{
  "n_layer": 12,
  "d_model": 256,
  "n_head": 4,
  "n_kv_head": 4,
  "head_dim": 64,
  "d_mlp": 1024,
  "vocab_size": 1024,
  "activation": "swiglu",
  "norm": "rmsnorm",
  "norm_place": "pre",
  "norm_eps": 1e-06,
  "positions": "rope",
  "rope_base": 10000.0,
  "rope_fraction": 1.0,
  "qk_norm": false,
  "attn_scale": 0.125,
  "bias": "none",
  "tie_embeddings": true,
  "parallel_block": false,
  "init": "normal",
  "init_std_qkv": 0.0232,
  "init_std_o": 0.00474,
  "init_std_up": 0.0232,
  "init_std_down": 0.00237,
  "optimizer": "soap_variant",
  "lr": 0.00581,
  "beta1": 0.95,
  "beta2": 0.99,
  "weight_decay": 0.042,
  "lr_head": 0.0134,
  "grad_clip": 1.0,
  "warmup_steps": 200,
  "schedule": "wsd",
  "decay_fraction": 0.726,
  "decay_shape": "linear",
  "final_lr_fraction": 0.05,
  "batch_tokens": 131072,
  "seq_len": 512,
  "doc_mask": true,
  "train_tokens": 589900000,
  "steps": 4501,
  "dataset": "wikipedia_en"
}
Each number is 128 + 32 x the weight over its row's rms, rounded and kept within 0 to 255. Layers, rows and columns count from 0. The size above them is the row's rms in percent of the matrix's.

# layer 2 MLP up, 1024x256, rms 0.203, rows 695-712, columns 128-255
size [101  90 101  96 107 104 105  94  96 108 105 103 108 103  91 100 106  98]
[[129 107  82 163 160 127  96  87 103  95 122 153 141 150 148 141 106 158 135 152  94 141 135 159 136 212 135 101 103 125  96 107 120 148 151 120 179 139 161 133 159 147  75 140 124  74 114  78 133 118 180  88 150 170 108 107 151 206 106 164 125 149 171 177 120 115 155 158 139 152 108 117 217 115 136 164 141 111 134 152 125 110 129 127  55 140 164 111 147 168  58 114 181 141 138 152 161 122  72 121  81 107 143 118 116 132 129 148 178 173 137 132 110 118 200 144  73  83  93 134 168  61 163 105  79 137 133 105]
 [ 96 154  93  93 112  95  81 174 118 105  63 127 135  94 123 120 191  91 122  85 164  97  94 139  89 108 125 142 167 148 154 114 122 169 153 143  75 149 135  92 135  95 133 166 169  95  98 105 192 181  82 128 131  73 150 100 154  96 193 136  76 147 105  80 134 125 158 122 192 163 118  56 102 119  89  94  83 133 103 174 147 138 170 149 157 112  90 141  98 162 179  96 123 154 145 170 116 158 135  55 148 109 122 103 105 122  88 181 111 155 125 103 112 191 126 114 137 114 158 139 133 143 192 143 145 129  78 154]
 [106 218 129 126 152  63 163 136 134 148 143  41 140 114 120 119 118 195 209 149  89 128 142 109 160 134 157 184 111  95 139 145 213 150 164 118 130 104 188  90 121 154 125 119 140 127 141 110 155 178 155  99 164 183 134 139 106 134 106 138 101 142 124 146  85 149 119 106 133 101 127 154 111 108 145 119 102 124  99 152 162 120  78 176 130  82 141 188  84 110  87 127 149  99 108 177 141  97 222 116 132  85 144  79 172 116 102  96 101 135 120 179 106 133 156 141 117  75 104 148 100 129 111 156 111  78 147 166]
 [144  91 142 153 201 156 132 126 120 171 105 148  86  93 124 144 138 125 182  92 143  86 156 175  97 127 125  74  79 140  36 120 114 170 113 121 141 105  84 103 122  99 167 170  69  96 133 100 159 124 110 134  79 115  92 183 150 121 112 101 160 111 170  53 126 145 161 145  73 123 133 151 124 137 165 133 117 161 138 156  98  87  88 152 133 116 129 116 180 182  96  66 141 164 131 167 124 154 163 168 136 139 172 157  73 197  84 188  88 129 121  56  57  98 125 121  70 108 100 109  79 130 128 106  99 167  89 133]
 [148 139 147 107 138 137 155 161 153 155 123 147 182  51 135 183 114 132 151 143 146 140 117 117 129  54 183  60 134 159 147  92 141 127 137 111  94  68  85 138 122 122 124 189  72 126 109 102 103 108 121 174 202  86 103 109 133 140 131 121  80 166 167 115  19  51 165  84 125 161 168 139 103 186 142  48 114 144 117 100 137 132 121 144 119 125 161 165 136 168 135 172 109  79 118 141 103 114 174 190 149  70 134 142  89 101 169  64 147  92  97  74 112 166 122  87 137 167  96 134 101 110  99 110 129 141 135 143]
 [161 125 172 104 129 109 164 124 119 168 135  88 119  63 171 123  77 197 137 173 151 107 179 102 132 130  85  55 120 122 111 170 173  98 124  68  96 151 168  96 135 139 119  75 121 114 118 137 155 145  77  99 131 179 134 114 144 144 138 154 130 196 142 175 102 132 159 129 122 125  88  95 108  84 179 154 142 136 114 108 132 124  63 121  90 162 103  81 141 134  98  84 131 137 124 118 133 127 133 104 113 112  88 109 177 135 134 131 155 148 109 128 162 130  97  72  69  99 141  80 118 154  83 104  79 115 203 154]
 [167 142 153 111 137  88 105 118 131  86 174 159 139 142  90 159 127 106 133  73 153 120 133 120 107 177 143 154 178  90 159 136 116 159 114 152 159 137 147 169 140 120 101 120  59  53 113 112  79  84 144 142 162 127 152 140 187 120  87 129 160 132  98 145 102 108 123 141 122 137 171 124 119  79 135 210  88 118 186  88 115 114 162 160 102  86 167 126 194 159 123 108 138 125 154 139 195 113  88 172 135 106 148  63 195 144 130 132 142 167 150 154 118 146 121 178  75 147  87 136  95  59 129  95 197 123 143 183]
 [101 105 106 101 138 163 110 161 152 147 154 165 128 105 179 174 130 184 173 143  83 137 159 130 152 143 146 194 157 126 129 107  95 154 152 120 125 175 178 165 107 107  91 116 134 194 131  99 149 127 113 129 223 170 143 129 130  95  76 118 131 139 111 192 151 166  56  94 141 131 144  85 122 110 124 128 105  91 102  76  79 123 139 158 143  94 147 142 158 174 130  95 116 173 157 121  82 114 102 115 172 134 144 131  99  88 177 163 102 149 139 103 123 132 102 137 123  97 130 124  92 177 139 132 134  77  90 133]
 [160 136 149  75  73 143 118 119  72 147 133 140 144  92  85  92 136 156 145 163 171 126 131  97 137 109 112 201 124  93  98 150 168  84  76 190 124 147 114 158 120 154  99 130 133 189 143 125 161 130 123  97  81 115 136 179 107 179 185 133  67 120  50  72  86  86 144 132 177 132  75 128 134 166 135 100 103 237 115 119 166 155 112  77 131 162 130 167 106  99 102 123 120 136 151 122 148 143 136 150  99  97 134 139 122 185 103 155  80 107 104 119  68  88 139 159 117 132 123 145 183 167 126  89 106 170 159 100]
 [119 133 122  77 150 147 151 114 140 134 112 139  76 150 125 143 142 164  84  35  62 134 125 170  70  91 118 154 140 133 130 170 120 124 181 156 106  97  75  90 111 136 125 119 161 111 130 130  55 171  98  81 105 142 154 127 173  89 143 148 129 129 135  43  60  77 117 127 130 127 135 128  95 106 196 150  48  57 145 135 132 138 158  62 104 158  72 117 124 148 151 113 124 165  90 135 141 138 150  96  84 147  93 171  95 107 139 111 123  59 149 143  60 159 164 149 148 132 154 104 172 184 105 125  92 121 190 149]
 [125 143 164  89 151 131 181  73 127 119 113 137 125 148 103 119  99 124 118  93 146 143  96 115 116  84 164  92 114 180 162  86 173 138  76 120  65 155 132 123 117 125 135 130 122 134 120 125 130  77  93  94 119 156 116 136 120 105 132 125  95 137 171 119 169 140  85 120 100 137  60 120 158 170 162 112 146 158 104  80 144 111 141  77 158 117  93 129  98 151 171  78 131  37 140 183  73 138  41 121 196  75 119 128 148 152 135 134 148 113  87 151 119 121 147 111 125 139  74 162 141 102  83  96 185 122 115 178]
 [135 165 104 114 147 176 175 108 122 149  90  90 161  83 119 104 167 130 183  88 154 142 158 131 124 103 121 133 147 148 188 138 110 141  94 138 166 183 148  88  83 143 171 142 120  69 146 163 125  93 185 163 129  93 161  93 120 145 133 148  85 130 146 165 166 127  77 171 133  62  89 128  82 147 124 107 168 126 183 146  81  35 145 101  92 121 167 151 153 107 161  75 146 132 132 128 186 129 166 146  89 168 120 133 158 118 164 168 181 106 149 158 116 119 111  93  97 136  82 152 123 119  79 156 196 108 109 157]
 [113 135  97 150 142 107 123 175  70 124 163 153 161 127 116 122 176 166 125 157  69 151 185 137 118 146 135 152 149 129 174 141 167 151 160  83 142 129 136 128 156 129  94 157  77 138 114  89 112 155 157 143 142 117 164 126 150 145 138 154 202  93 134 127 115 132  95 156 106 153 115 115 195 105  95  78 149 124 159 150 119  72 101 182  63 202 146 134 175 155 140 120 144 178 143  95 154  88  96 135  56  83 141 127  65  99  69 144 146  97 113 146 160 136  81 116  86  82 103 111 137  96 154 145  96 129 142 149]
 [137 175  79 102 128 112 140 132 119  75 161 139 164  94 169 161 121  76  75 159 117 123 138 129 118 139  78 206 147  94  15 166  73 128 125 134 130 107 109 111 134 156 101 145 109  97 105 133 146 147 132  72 120  87 142 106  97  90 178 120 153 125  90  72 139 144  62 134 110 110 110 132  96  82 138  96 132  70  83  77 122 144 160 116 141 126 135 150  77 110 108 136 115 133 100 143  82 133  87 135 111 118 126 112 109  71 131  87 145 121 108 169 112 181 148 152 143  77 126 144 164 130 112 125 150  97 147 111]
 [121 136 129 159 103 177 137 174  97 121 107 126 120 126  97 124 110 106 164  77 114 131 151 137 105  94 175 119 147 115 107 105 179  92 102  91 180 147 117 120 205 129  75 150 192 128 109 107  94  78 158  99 178 200  83 166 177 115 134  88 103 119 135 110 123 118 116 175  75 113 200 103 160  70 161  79 167 119 130 145  89 162 116 123 146 174 122 143 130  26 182 164  82 145 128 149 119 141 130 123  96  62 137 204 105 123  90 116 161  89 112 150  77  94 141  95 124 154 119 113 121 154 144  89 111 131 188 139]
 [ 86 200 122 133 127 146 109 138 140 136  99  92 178  97 139 146 168  97  56 146 146 133 131 158 164  73 136 161 135 112 120 151 185  78  68 110 142  82 131 147 122  78  80  91 164 103 105 134 129 161 186 141 134 114 120 126 126 100 104 160 115 152  99 150 122 122 169  85 150 132 129 160 166 101  97  98 169 186 174 105 124 147 127 146 128 114 147  84 120 132 150 161  66 118 117 162 118 143  78 100 126 121 104 155 117 152  87 154 158 200 131 142 129 128 146 132  74  48  65 126  84 126 121 141  50 122  83 208]
 [126 127 102 155 101 118 158 123  86 120 158  46 146 202 135  56  70 161 131 131 134  96 109 166 125 122 176 103 144 190  80 143 185 128 125  84 106 121  99 157 156 133 158  87 177 116 169  84  96 162 143 105 183 111 165  89 132  86 147 131  26 182 102 165 163 156 189 116 129 108 137  68  83 153 140 106 128 112  84  98 134 141 133 113 124 113  57 148 104  78 132 169 102 141 129 101 127 123 151 110 166 135  87 135 198 135 161 127 153 112  95  67 120  83  90 134 148 122 145 132  85  82  82 108 136 133 129  58]
 [135 108 172 123 144 147 144 121 168 165  70 147 114 113 126 147 136 115 169 157 178 100 137 116 154 113  44 169  45 130 197 126  95 162 147 119 102 146 126 158 145 155 113 130 180 180 147 115 115 161 117 146 131 131 107 158 141 119 157  50  82 121 108  64 103 145  91 103 117 146 192 140 172 163 173 106 118 138 155 156 129 127 144 149 148 144 127 177  89 104 147 112  68 144 143 145 107 150  99 133 111 110 124 116 186 144  69 141 173 176 119 112 168  62 150 109 102 146 138 131 166  96 127 153 200  73 161 146]]
# layer 2 MLP down (transposed), 1024x256, rms 0.189, rows 695-712, columns 128-255
size [103  90 101 102 103 102 102  96 102 104 100 105 101 101 100 100 107  97]
[[ 64 183 164 109 110 140 168 124 143 157 138 120 101  76 168 191 125  84  94 129 148 177 107 176 153 122 105  87 127 120  76 119 118 126 135 119 104 151 118  84 121 122 107 141  76 159  78 101  99 112 125 142 121 126 134  71  80 197 139 147 146 117 120 154 189  45 153 144  58 106 144 170 107 139 166 123 109 130 132 131 116 112 126 103 163 116 103 146 180 113  99 139 124 184  93  93  99 171 163 113 113 116 178 133 136  97 158 148 118  81 167 140 143 119 102 104  94 133 140 124 154  65 124 123 166 168 172 137]
 [ 95 164 101 138 132 159 138 161 141 139  88 160 141 129 137 133  80 104 103 113 159 109 132  96 124 112 108 168 133 209 137 173 152 124 124 163 172 114 106 168 172 154 136  91  51 132 112 143 144  41 103 111 114 107 140 131 134 140 113 148 135 119  62  76 173 141  70 146 108 207  69 136 178 144  73 153  94 139 163 159  21 143 125 135 160 157 127 140 104 134 167 119 133 149 132 181  75 157 153 162  87 122 107 114 131  77 162  94 136 124 144 181 112 112 142 170  77 144 139 122 145 103 134 126 154 143 129  91]
 [ 82  87 134 146 151 110 123 165  90 134 116 104 131 125 153 124 122 132 171 139 128 135 106 102 149 133 144 126 134 197 104  87 118 141 109 114 106 137  90 154 142 128 125 133 102 115 197 160 111  81 103 172 111 132 150 123 201 133 172  86 148  97 150 142 138 175 113 115 167 128 123 127 224 148 193  93 125 118 144 173 214 124 147 144 155  94 143 140  76 105 186 138 151 137 137 187  92 140 141  70 166 116 106 127 126 132 122 170 137 101  58 121  65 103  99 101 136 191 164 100  75 138 121 104 192 165 122  59]
 [ 62 112 108  81  92  64 147 165 102 194 131 211 156 113 126 129 107  53 120 109 175 159 212 141  86 156 127 116 161  87 115 108 201 122 146 104 138 192 106 142 154 175 141 127 132 131 137 106 155  26 169 155 101 114 105 158 114 193 157 101 116 168 155 172 160  99 143 160 103 166 165  95  83 148 158 108 104  92  75 106 111 140 129 122 135  79 118 119 137 116  85 105 143 125 143 147 155  82 116 158 149 125 142 141 129 108  97 134 114 163 122 141 124 112 181  86 115 162 152 154 154  95 122 122 159 145  83 136]
 [191 172 145 162 168 111 107 152 152 134 187 114 142  96 149 155 145 144 140  57 128 155 135 156 123 169 194 140 169  74 191  92 207 108 107 136 142 143 108 154  82  97 131 169 150 142 157  83 106 100 131 153 116 111 161 130 113 120  87 153 165  98  89 142 130 120 103 110 154 180  92 128 133 133 151 120 142 135 138 134 146 111 106 118 101 146  76 185 147  84 130  87 159  95  82 128 132  94  97 166 140 123 144 180 131 167 164 162 141  99  66 131 157 107  82 145 143 124  88 130 148 147  65  94 179 154  70 200]
 [103 121 134 103 164 129 137  98  81 127 133  94 154  68 126 144 129 152 195 189 154 105 134 161 123 113 106 117 118  76 136 148 166  81 101 111 100 106  96  86  58  94 131 146 107 139 155 153 178  80  95 113 127  91 147 109 133 150 128 142 102 141 123 137 103 101 132 103 156 149 137 103  91 106 230 153 218 156 187 180 151 123 121 110  76 120 126 109 201 161 123  78  88 108  65 168  88 109 141 139 114 188  66  98 149 148 149 213  94 135 116 105 159  98  82  98 142 108 130  89 127 152 105  96 103 157 215 100]
 [185 115 109 146  76 139 181 115 110  75 140 135 157 132 123 110 123 141 193 121 143  73  70 125  86 155 139 144 149 104 119 152 136 148 121 103 143 152 130 115 123 150 132 125  84 136 108 116 109  92  87 153 137 161 162  80 147 162 138 116 124  99 111 125 130  56 117 137 129 149 139 147 107  79 191  85  71  74 150 104  52 135 209  98 113 131 154 110 149  68 174  90 113 133 147 173 113 129 117  98 119 141 163  99 182  68 134 105 133 149 171 149 143 121 165 171 106 183 108 160 148  65 122 138 123 121 116 147]
 [132 129  68 107 133 205 130 138 165 101 146 161 119 129 103 157 159  92 148 145  97 143 142 135 109 164  86 118 130 184 140  86 125 127 131 106 131 168 159 115 116  83 148 190 121 148 168 136  98 153 110 125 221 128 107 187 135 147 130 128 156 148 111 115 125 161 132  71 136 160 124 195 120 121 130  79 153 121 104 138 124  99 157 130 117 100  91 111 129 136 138  93  99 145 100 191 154 220 150 156 176  70 139 158 138  96 188 124 153 123 124 128 143 145  89  61 131 138 138 137  92 143  71 142 166 128 150  83]
 [ 91 147 127 145  67 174 116 155 157 167 188 155  83 122 115  95 140 120  83 146 143 133 133 161 113  90 102 139 128 120 142 111 104  81 212 119 121 119 134  79 136 111 111 132 114  67 156 172 146 177 127 150  77 148 116  73 103 107 105 194 144  94 123 154 138 137  61  96 136 157 135  99 175  98 106  64 156 114 126 134  82 159 208 101 118 105  95 131 170 111 124 115  53 172 114  31 127 146 129  81 142 124 139  80 129 173 114 147 128 172 110 100 118 136 172 119 148 126 127 146 119  96  83 101 129 185 114 131]
 [170 107  76 137 130 136 217 119 133 167  91  62 142 164 159  68 161 159 125  91  82 122 131 128 155 114 128 126 154  74 152 111 117  63 122  85 115 158 116  86 139 119 139 175  93 118 141 158  81 145  77 144 102 148 130  99 126 102 136 139 139 119 116 100 143 135  69 112 161 119 115  82  94 170 151  67 108  92 122 136 148 115 150 104 157 136 131 145 159 139 177 123 108 179 164 104  97 152 131 133  91  96 108 166 150 173  87 128 107 170 181 107 114 184 122  78 168 136 109 158 171 141 124 137 116 111  94 153]
 [108 144  97  90 116 131 158 163 120  85 115  75  76 167 117 120 178 114 159 133 142 217  97 172 135 137 141 102 141 147 153 109 171 152 144 132 119 115 102 121 115 168 135 121 150 117 102 117 125  59 106 122 175 141  91 139  95 106 127  94 133 108 223 128 124 105 147 131 131 153 122 170 194  59 204 132  87 136 127 147 148 129 113  77 136 126 140 168 150  86 128 131 149  81 143  93  78 161 116 119 107  87 186 103 119  82 159 189 126 107  96 118 139 145 145 193 121 168 161 140 127 107 124 121 153 142  81 111]
 [122 114 147 126 145 117 162 117 111 167 189 161  83  76 218 156  78 143 140 177 117 111  89 137 142 189 132 178 120 136  96  49 150  92  99 120 165 104  99 169 130 153  69 143 138 160 144 115 150 147 124  71 144 140  87 135 104 119 146 140 150 145 105 105  83  94 194 134 125 122  79 135 147 190 149 133 129  90 139  52 124  88 123 104 148 135 154 142 162  93  91  86 127 174 100 113  32 143 122  86 119 151 140 155 126 155 122 154  68 119 183 149 133  90 197 129  60 130 106 144 156 169 131 124 121 145 100 122]
 [ 87 126 179 159 131 166 116 162 129 114 140 173 107  77 136 133 130 124 133 129 125 163 122 102 129 121 142 175 131 155 173 151  86 170 152  91 123 169 123 144 101 130  96 119 200 212  97 110  97 136 109 134 142 100 150 158 119 192 167  87 102 126  77 102  98  65 144 177 165 115 144 180 168 103 142  78  94 133 130 148 147 135  72 143 184 152 142 181 142  70 158 192 106 133 140 121  37 200 100 126 103  94 117 108 110 183 102 143 134 118 114 113  83  60 130 130  64 112 108  89 124 148 149 112  98 110 137 139]
 [ 52 137 157 128 115 133 119  96 142 105 160 119 207 104 113  78  89 158 158 136 135 156 135 143  70 127 148 105 109  78 129  66  66  97 147 160  94 135 144  95 128 178 145 144 131 111 128 144  84 175 114 144 152 130 124 136  83 118  77  91 119 138 154 117 172 160 126 101 111 120 149  84 169 202 137 180 151 143 171 169 147  83 131 146 173 106 153  80 137 151  88 133 107 149  83 120 163 113 168 124 145 147 136 129  86  90 115 111 122 138 141 145 199 160 114 165  88 142  99 131 103 146 143 140  85 135 138 116]
 [120 187  96 153 179 196  80 126 168 219 147 141 142 144  61 169 143 109  87 125 128 137 130 104 106 108 102 109 153  74 115 178 112 147 145 109 106 136 138 133 110 171 100 154 177 147 141  82 139  97 110 114  74 121 167 147 130  84 103 114 131 100 124  95 143  75 149 140  83  71 115 142 132  49 112 122 164 162 146 113 140 207 115 137 158 135 139 132 117  86 123 112  95  73 127 127  85 163 175  99 109  86  98  93  80 183 147 165 131 124 124  83 156 101 178  72 104 114 141 133  85 183 137  72 144 116 133 132]
 [162 107 122 113 117 130 150 190 145  38 138  86  92 141 135 149 118 129 127 124 142 147 112 165  85 158 183 188 107 115  66 130 155 124  75 153  76 133 158 161 121 151 154 183 105 132 151 129  93 154 170  94 121 116 174  42 145  91  96 153  59 133 164  95 178 162 156 184  72 123 125 150 113 193 102  88  88 113 141 110 154 121 125 116  94 137 151 201 127 121 105 104 137  87 134 173  95 120  58  93  95 156 154 148 101  66 156 105 137 126 177 133 170 114 133 111 129 144 137 165 128 144 162 138 139 115  42 121]
 [175 111 173 116 121  82  78 174  93 182  94  99 161 135  38 159 122 124 188 151 138 123 175 128 160  73 111  79 174  75  54 145  99 131 141  73  83 130 134 130 146  98 186  68 155 107 140  77 195 150 125 119 155 148 110 163 115  74 132 172 117 189 131 146 129 135 151 112  70  82 130 113 131  75  92 110 144 125 125  70 155 174 187 108 104 175 130 126  56 158 122 161  63 140 145 145 141  88 131 160 108 152 108  87 106 146 163 172 125 106 195 119  89 120 176 136 180 119 113 116 129  41 134  86 122 101 121 122]
 [145 119 120 166  99 133 119  86  77 150 105 121 104 195 175 152 113  85 127 168  85 115 181 145 164  80 165 116  48 134 165 162 107 119 181 159 188 104  86 119  82  98 126 123 112 111 167 159 154 136 133  87 124 151 159 145 128 114  74  94 114 127  78  63 182 100 141 132 136  55 194 182 126 102 143 130 163 138  91 110 112 167 120 115 113 146 154 141 143 138 144 122 139  55 171 150 146  66  93 140  99 111  84 170 178 184 113 109 127 101 130 152 149 110 175 151 136  92  96 127  69  94 172 131  67 119 120  97]]
# layer 2 MLP gate, 1024x256, rms 0.207, rows 696-713, columns 128-255
size [ 89  93 103 106 103  97  93  93 110 111 112 107 104  90 103 111  91 109]
[[111 140 115 108 153 150 107 110 168 103  91 147 133 112 107 120 168  83 109 155 148 127 120 123  90 119 101 140 158 122 112  91  97 148 153 165  95 125 123  86 145 168 159 148 136 104 116  68 182 213 118 131 163 143 116 142 133 161 111 176 123 151 119 116 159 112 154 140 162 136 163 108 112 147 101 116  70 115 144 180 125  99 148  65 149 148 139 121 124 127 140 130 172 197 156 151 147 148 195 107 174 143 144  68 167 123  97 170  45 142 103 107 106 166 127 134 138 121 132 182  45 110 123  99 144 202  89 177]
 [107 194 180  80 171  98 167 129 134  95 152  84  92 104 142 133 204 116 181 115 103 166 108  88 148 138 128 162 121 122 123 141 189 164 118 136 125  90 164 130 117 146 115 140 160 138 167 104 161 130 177 112 123  92 151 158 125 142  56 139 137 206 211 159 113 127 113 100 127  88 157 174 113  81 169 120 112 174 138 190 103  98 159 160 121 124 149 126  81  76 100 114 154  84 138 121 121 106 195 111 144  68 148 133 156 116 122  95 113  96 136 117 100 150 170 129 131 122 118 113 109 118  86 101 157 136 189 185]
 [110 201 173 226 182 117 114 120 163 101 165 137 113 142 155 166  69 133 164  90 102 165 114 162 157 168 119 116 114 148 131 121 119 223 138 122 153 131  94 106 145  90 161 158 149 134 105  64 151 101 123 128 145 150 151  89 135 165 132 158 135  80 125 135 139 120 155 122 119 134 131 102  70 194 184 127 136 130 112 107 158  99 116 149 150  58  77  78 139 136 101  95 121 175 140 105 126 117 148 147 156 134 149 154 197 117 181 111 172  86  85  83 121 134  85 136  81 142  87 151 149 160 172 158 128 122 120  99]
 [ 91 142 114  94 169  52 140  99 185 149 142 100  79 121 121 116 135 134 119 136 184  87 145 121  99  59 132 141 126 133 134 182 142 161 146 188 173 165 133 117 135 134 117 133 166 128 161  93 121 115 129 156 150 151 195 124 122 178  95 100  57 158 129 132 169 134 160 222 167 119  97 152 141  78 124 156 153 125 106 191  73 156  89 156 162 114 135 120 100 116 129 124  68 127 118 100 140 131 122 125 108 162 134  95 109 168 150 162 134 170 109 161  83 130 102 151 123 146 132 161 105 141 150 167  79  89 105 138]
 [116 139 129 150  92 128 158 170 106 105  83 132 136 147 144  99  84 111 138 100 124 155  88 120 156 129 180  79 114  86 114  93 111 114 142 174 120 125 142 146 139 155 160 117 110 179 162 104  67  41 164 139  98 114 105 108 139  82 189 174 129 135 158 143  66 157 147  91  95 112 112 208  80 111 114 125 119 200 110 134 174 103  59 133 125 141 178 127 102 139  97 107 148 107 144 113 122 135 146  91 115  98 110 164 195  41 139 137  75 144 138 171  98 161 148 148 140 151  76 127 121 127 116 111 127  48 177 133]
 [146 119  99 133 149 157 119 128 130 105 163 122 155 140 124 183 102  76 118 130 121 152 100 129 100 164 143 141 111  98 129  76  83 161 137 140 145 155  69 133 149 147  90 127  50 140 140 122 168  85 147 126 117  90 134 139 137 105  97 132  75 134  68 190 174 146 132 139 129 148 122 145 189 140 162  60 117  88 187  92 144 145 155 144 133 172 135 135 133 170  76  96 137 104 129 115 150 134 111 128 102 178 120 114 135 172 112 118 109  99 127 167 134 135 139 139 185 105 121  93 156 143  88  88 119  97  96 156]
 [159 146 144 119  66  96 100  76 101 140 121 123 163 106 150 182 111 128 155 104  87  93  93 159 154 169 109 100 164 116 116  95 120 153 148 198 116 149 107 153 102 142  99 118 170 147  81 105 142 135 130 131 146 137 151 149 120 142  68 120 154 145 145 222 115 175  83  23 112 163 165 127 133 134 135 206 112 106 105  78 128  87 125 128 160 119  84 155 144 141  58 105 156 159 196  96 126 116 120 115 122 190 171 131 136 125 133 154 108 167 132 122 151 121 102 156 145  81 125 157 108 132 100 119  85  71  59 196]
 [115 116 170  87 137 185  99 142  92 164  73 145 170 182 124 129 147 139 105 128 160 168  97 144 119 177  99 113 106 119 122  81 104 134 135 119 102 118 121 115 102 145 134  94 149 131 167 160 211 128  47 120 106 131 109 145  88 107 118 116  72 152  85  93  38 175 114 163 165 144  62 149 117  73 123 147  49 177 146 105 102 131  79 122 113  95 182 163 127 139 117  97 117 184 108 144 142 127 113 128  97 109 147 182  91 177 133 143 140 116 111  62  73 107 156 176  79  88 107 154 135 157 135  96 117 122 128 103]
 [146 143 118 100  82 115 133 112 158 156 147  87 122 103 117  80 132 199 125 147  99 166 175 119 130 155 154  96 154  68 142 112 127 112 138  86 100 120 155  96  91 109 100 134 156 132 111 120 119 169  93 109  78 137  80 131 130 140 174 110  96 162  87 111 116 156 171 102 107 134 115 153 174 112 120 191  99 144 138 170 149 163 127  76 174 117 175 129  93  83 164 144 133 154 174 142 133 121  90  41 129 111 140 176  92 144 101 141 202 136 142 145 103 100 144 130 202 125 107 103 128 142 141 155  41 103 111 155]
 [128 117 125 151 129 133 146 124 112 109 143 141 160 101 186 150 101  91 144 102  97 123 168 140 124  89 149 144 163 109 129 166 153  72 117 161  84 172 149 155 127  90 110 164 176 104 161  96 148 159 144 109  63 138 140  81 143 112 153  76  68 144 105 116 142 136 109  98 179 106 126 106 126 149  90 107 151 106 195 123 121 128 218 161 139  60 160 117 155 111 152  92 103  33  68 116 182 121 116 144 154 190 103 120 150 114 110 168 169 203 171 134 133  97 150 107 176 138 166 143 160 155 167  86 148 130 115 111]
 [175  82 157 110  77 166 132 140 166 100 211 143  91  85 202 151 134 156 127 135 104  95 110  97  87 142 140  89 122 121 108  87 116 129 139 132 165  91 131 194 130 180 139 152 133 145 142 122 168 144 148 104 113 159  91  95 133  94 108  90 183  77  80 100 118 175 140 155  90 147 105 133 120 115 169 161 130  76 135 110 107 116 115 156 205 100 144 137 130 137 132  91  75 153 139 100  89 133 112 110 120 110 107 110 112 164 141 111 143 111 164  91 136 128 134 102 120  71 144 126 141  88 103 129 120 115  76 137]
 [ 84 153 157  70 138  92 122 135 156 118 114 123 101 127 143  98 161 174 131 142  77  90 119 109  95 142 131 142 132 158 135 153 140 143 163 207 129 196 138 212 111 142  99 131 118 145  77 175 123 135 142 126 175 196 109 122 179 110 117 115 177 112 136 116 164 171 166 103 138 158  33  97  83  78 160 113  75 191 127  96 150 125 127 186 132 184 127  80 128 174 164  78  94 147 157 100 171 115 103  69 142 128 107 167 131 101 134  61 158 105  84 125 189  76  77 160 107 117 174 146  95 170 105 189 148  88 115  98]
 [118 117 185 137 124 155  89  84  79 144 133 188 138 158 167 163  97 143 183 115 170 124 123 109  58 155 111  85 140 117 174 105 160 142 121 109 172 147 138 146 103 122 142 124 160 179 155  82 107 158 152 115 128 208 180 146 135 144  58 164 116  81 158 139 120 136 144 110 155 130 190 162 177 181 119 144 168 141 181 141 155 148 174 134 205  98 107 117 156 155 138  80 128 164 167 126 144 128 168 153 181 159 128 191  82 114 180 169 147 109 201 124 159  87 113 171 101 158 102 140 155 145 127 153 151 136 147  99]
 [126 122 115  78 117 162 163 154  84 105 145 194 115 169 135 114 174  97 129 121 102 166 154 118 144 118  86 144 213 137  83 106  94  88  82 121  81  98 141 180 204 145 139 160 120 205 103 150 160  48 131 144 118 116 110 158 173  88 117  96  77  89 160  88 186 106 164 137  58 103 151  99 125 116 134  88 140 159 125 113 122 146 114 134 161 147 118 165 125  59 126 162  73  86 161 108 103 133 191 100 101  78 173 107 144  83 108 139 109 126  88 144 150 114 161 114 131 155 138 117  84 143 143 120 154 132 155 122]
 [141 123 106  99 149 120 140 147  64 109 130 141 108  88 139 110 137 131 182 174 129 102 135 113 115 139 119 134 103  87 131 138  79  48 177 133 130  77  37 132 161 138 103  68  99 108 113 106 130 125  67 143 105 131 118 135 121 112  97  85 137 161 179 126 106 140 110 133 102 130 132 146 135  63 114 175 130 184 148 112 175  92 145 142 163 111 149 162 145 161 148 136 127 162 130  69 121 133  78  83  99  73 149 134 109 157 110 135 209 129 113 118 133  99 101 100 174 161 164 139 109 110 135 112 132 110 160 102]
 [141 164 113 144 149 154 139 122 102 154 120 146 150  97 104 143 143  95 185 135 136 114 161 176  16 174 128 120  94 109  99 138  96  94  85 121  96 139 155 130 109 117 145 112 160 120 205  85  89 136 149 131 119 117  73 176 116 124 139  83  98 104 110  79 141 141 122 182  73 119 129 115  86 134 123 151 110 105 106 154  73 156 168 103 117 181  96 143 110 117 127 134 115 185 133  88 113 114 168 184  89 135 106 204 157 158 133 127 108  91 162  51 123  62 146 148 156 169 127  89 186 111 130  83  74 146 170 161]
 [130 127  89 100 126 130 114  94  96 114 184 121 153 177 125 123 120  81  68  91 112 131 150 131 130  65 168  84 125 146  95 136 162 123 166 172 166 162  59 153  54  69 164 113 139  82 118 178 143 119 151  90 146  91 148 185 127  58 123 115 177 121 193 147 183 101 110 148 107 119 110 161 100  96  81 162 156 100  99 122 163 118  90 143 132 140 135  88 187 179  91 152 144  84 114 204 123 134 151 119 121 130 102 183 127 164 136 113  61 137 122 171 115 140 125 151 192  87  87 135 105  90 111  82 137 115 137  89]
 [140  99 107  71 111 132 149 119 141 159 124 153 123 111  94 184 141 152 141 114 121 109 130 142 180 111 151 186 143 148 139 146 134 214 142 134 174 101 136 137 158 163 137 161 174 104 168 127 116 169 152 126 143  92 138 142 105 141 123  94 107 106 111 188 172 156  82 114 139 108 124 104 107 119 111  88 121 177  51 154  95 117  73 130 174 117 136 165 182 118 157  91 202 119 130 127 165 139 121 152  90 159  66 102 114 133 139 146 117 119  92 148 138 111 124 121 192 110 116 211  71 127 142 109 143  98 117  80]]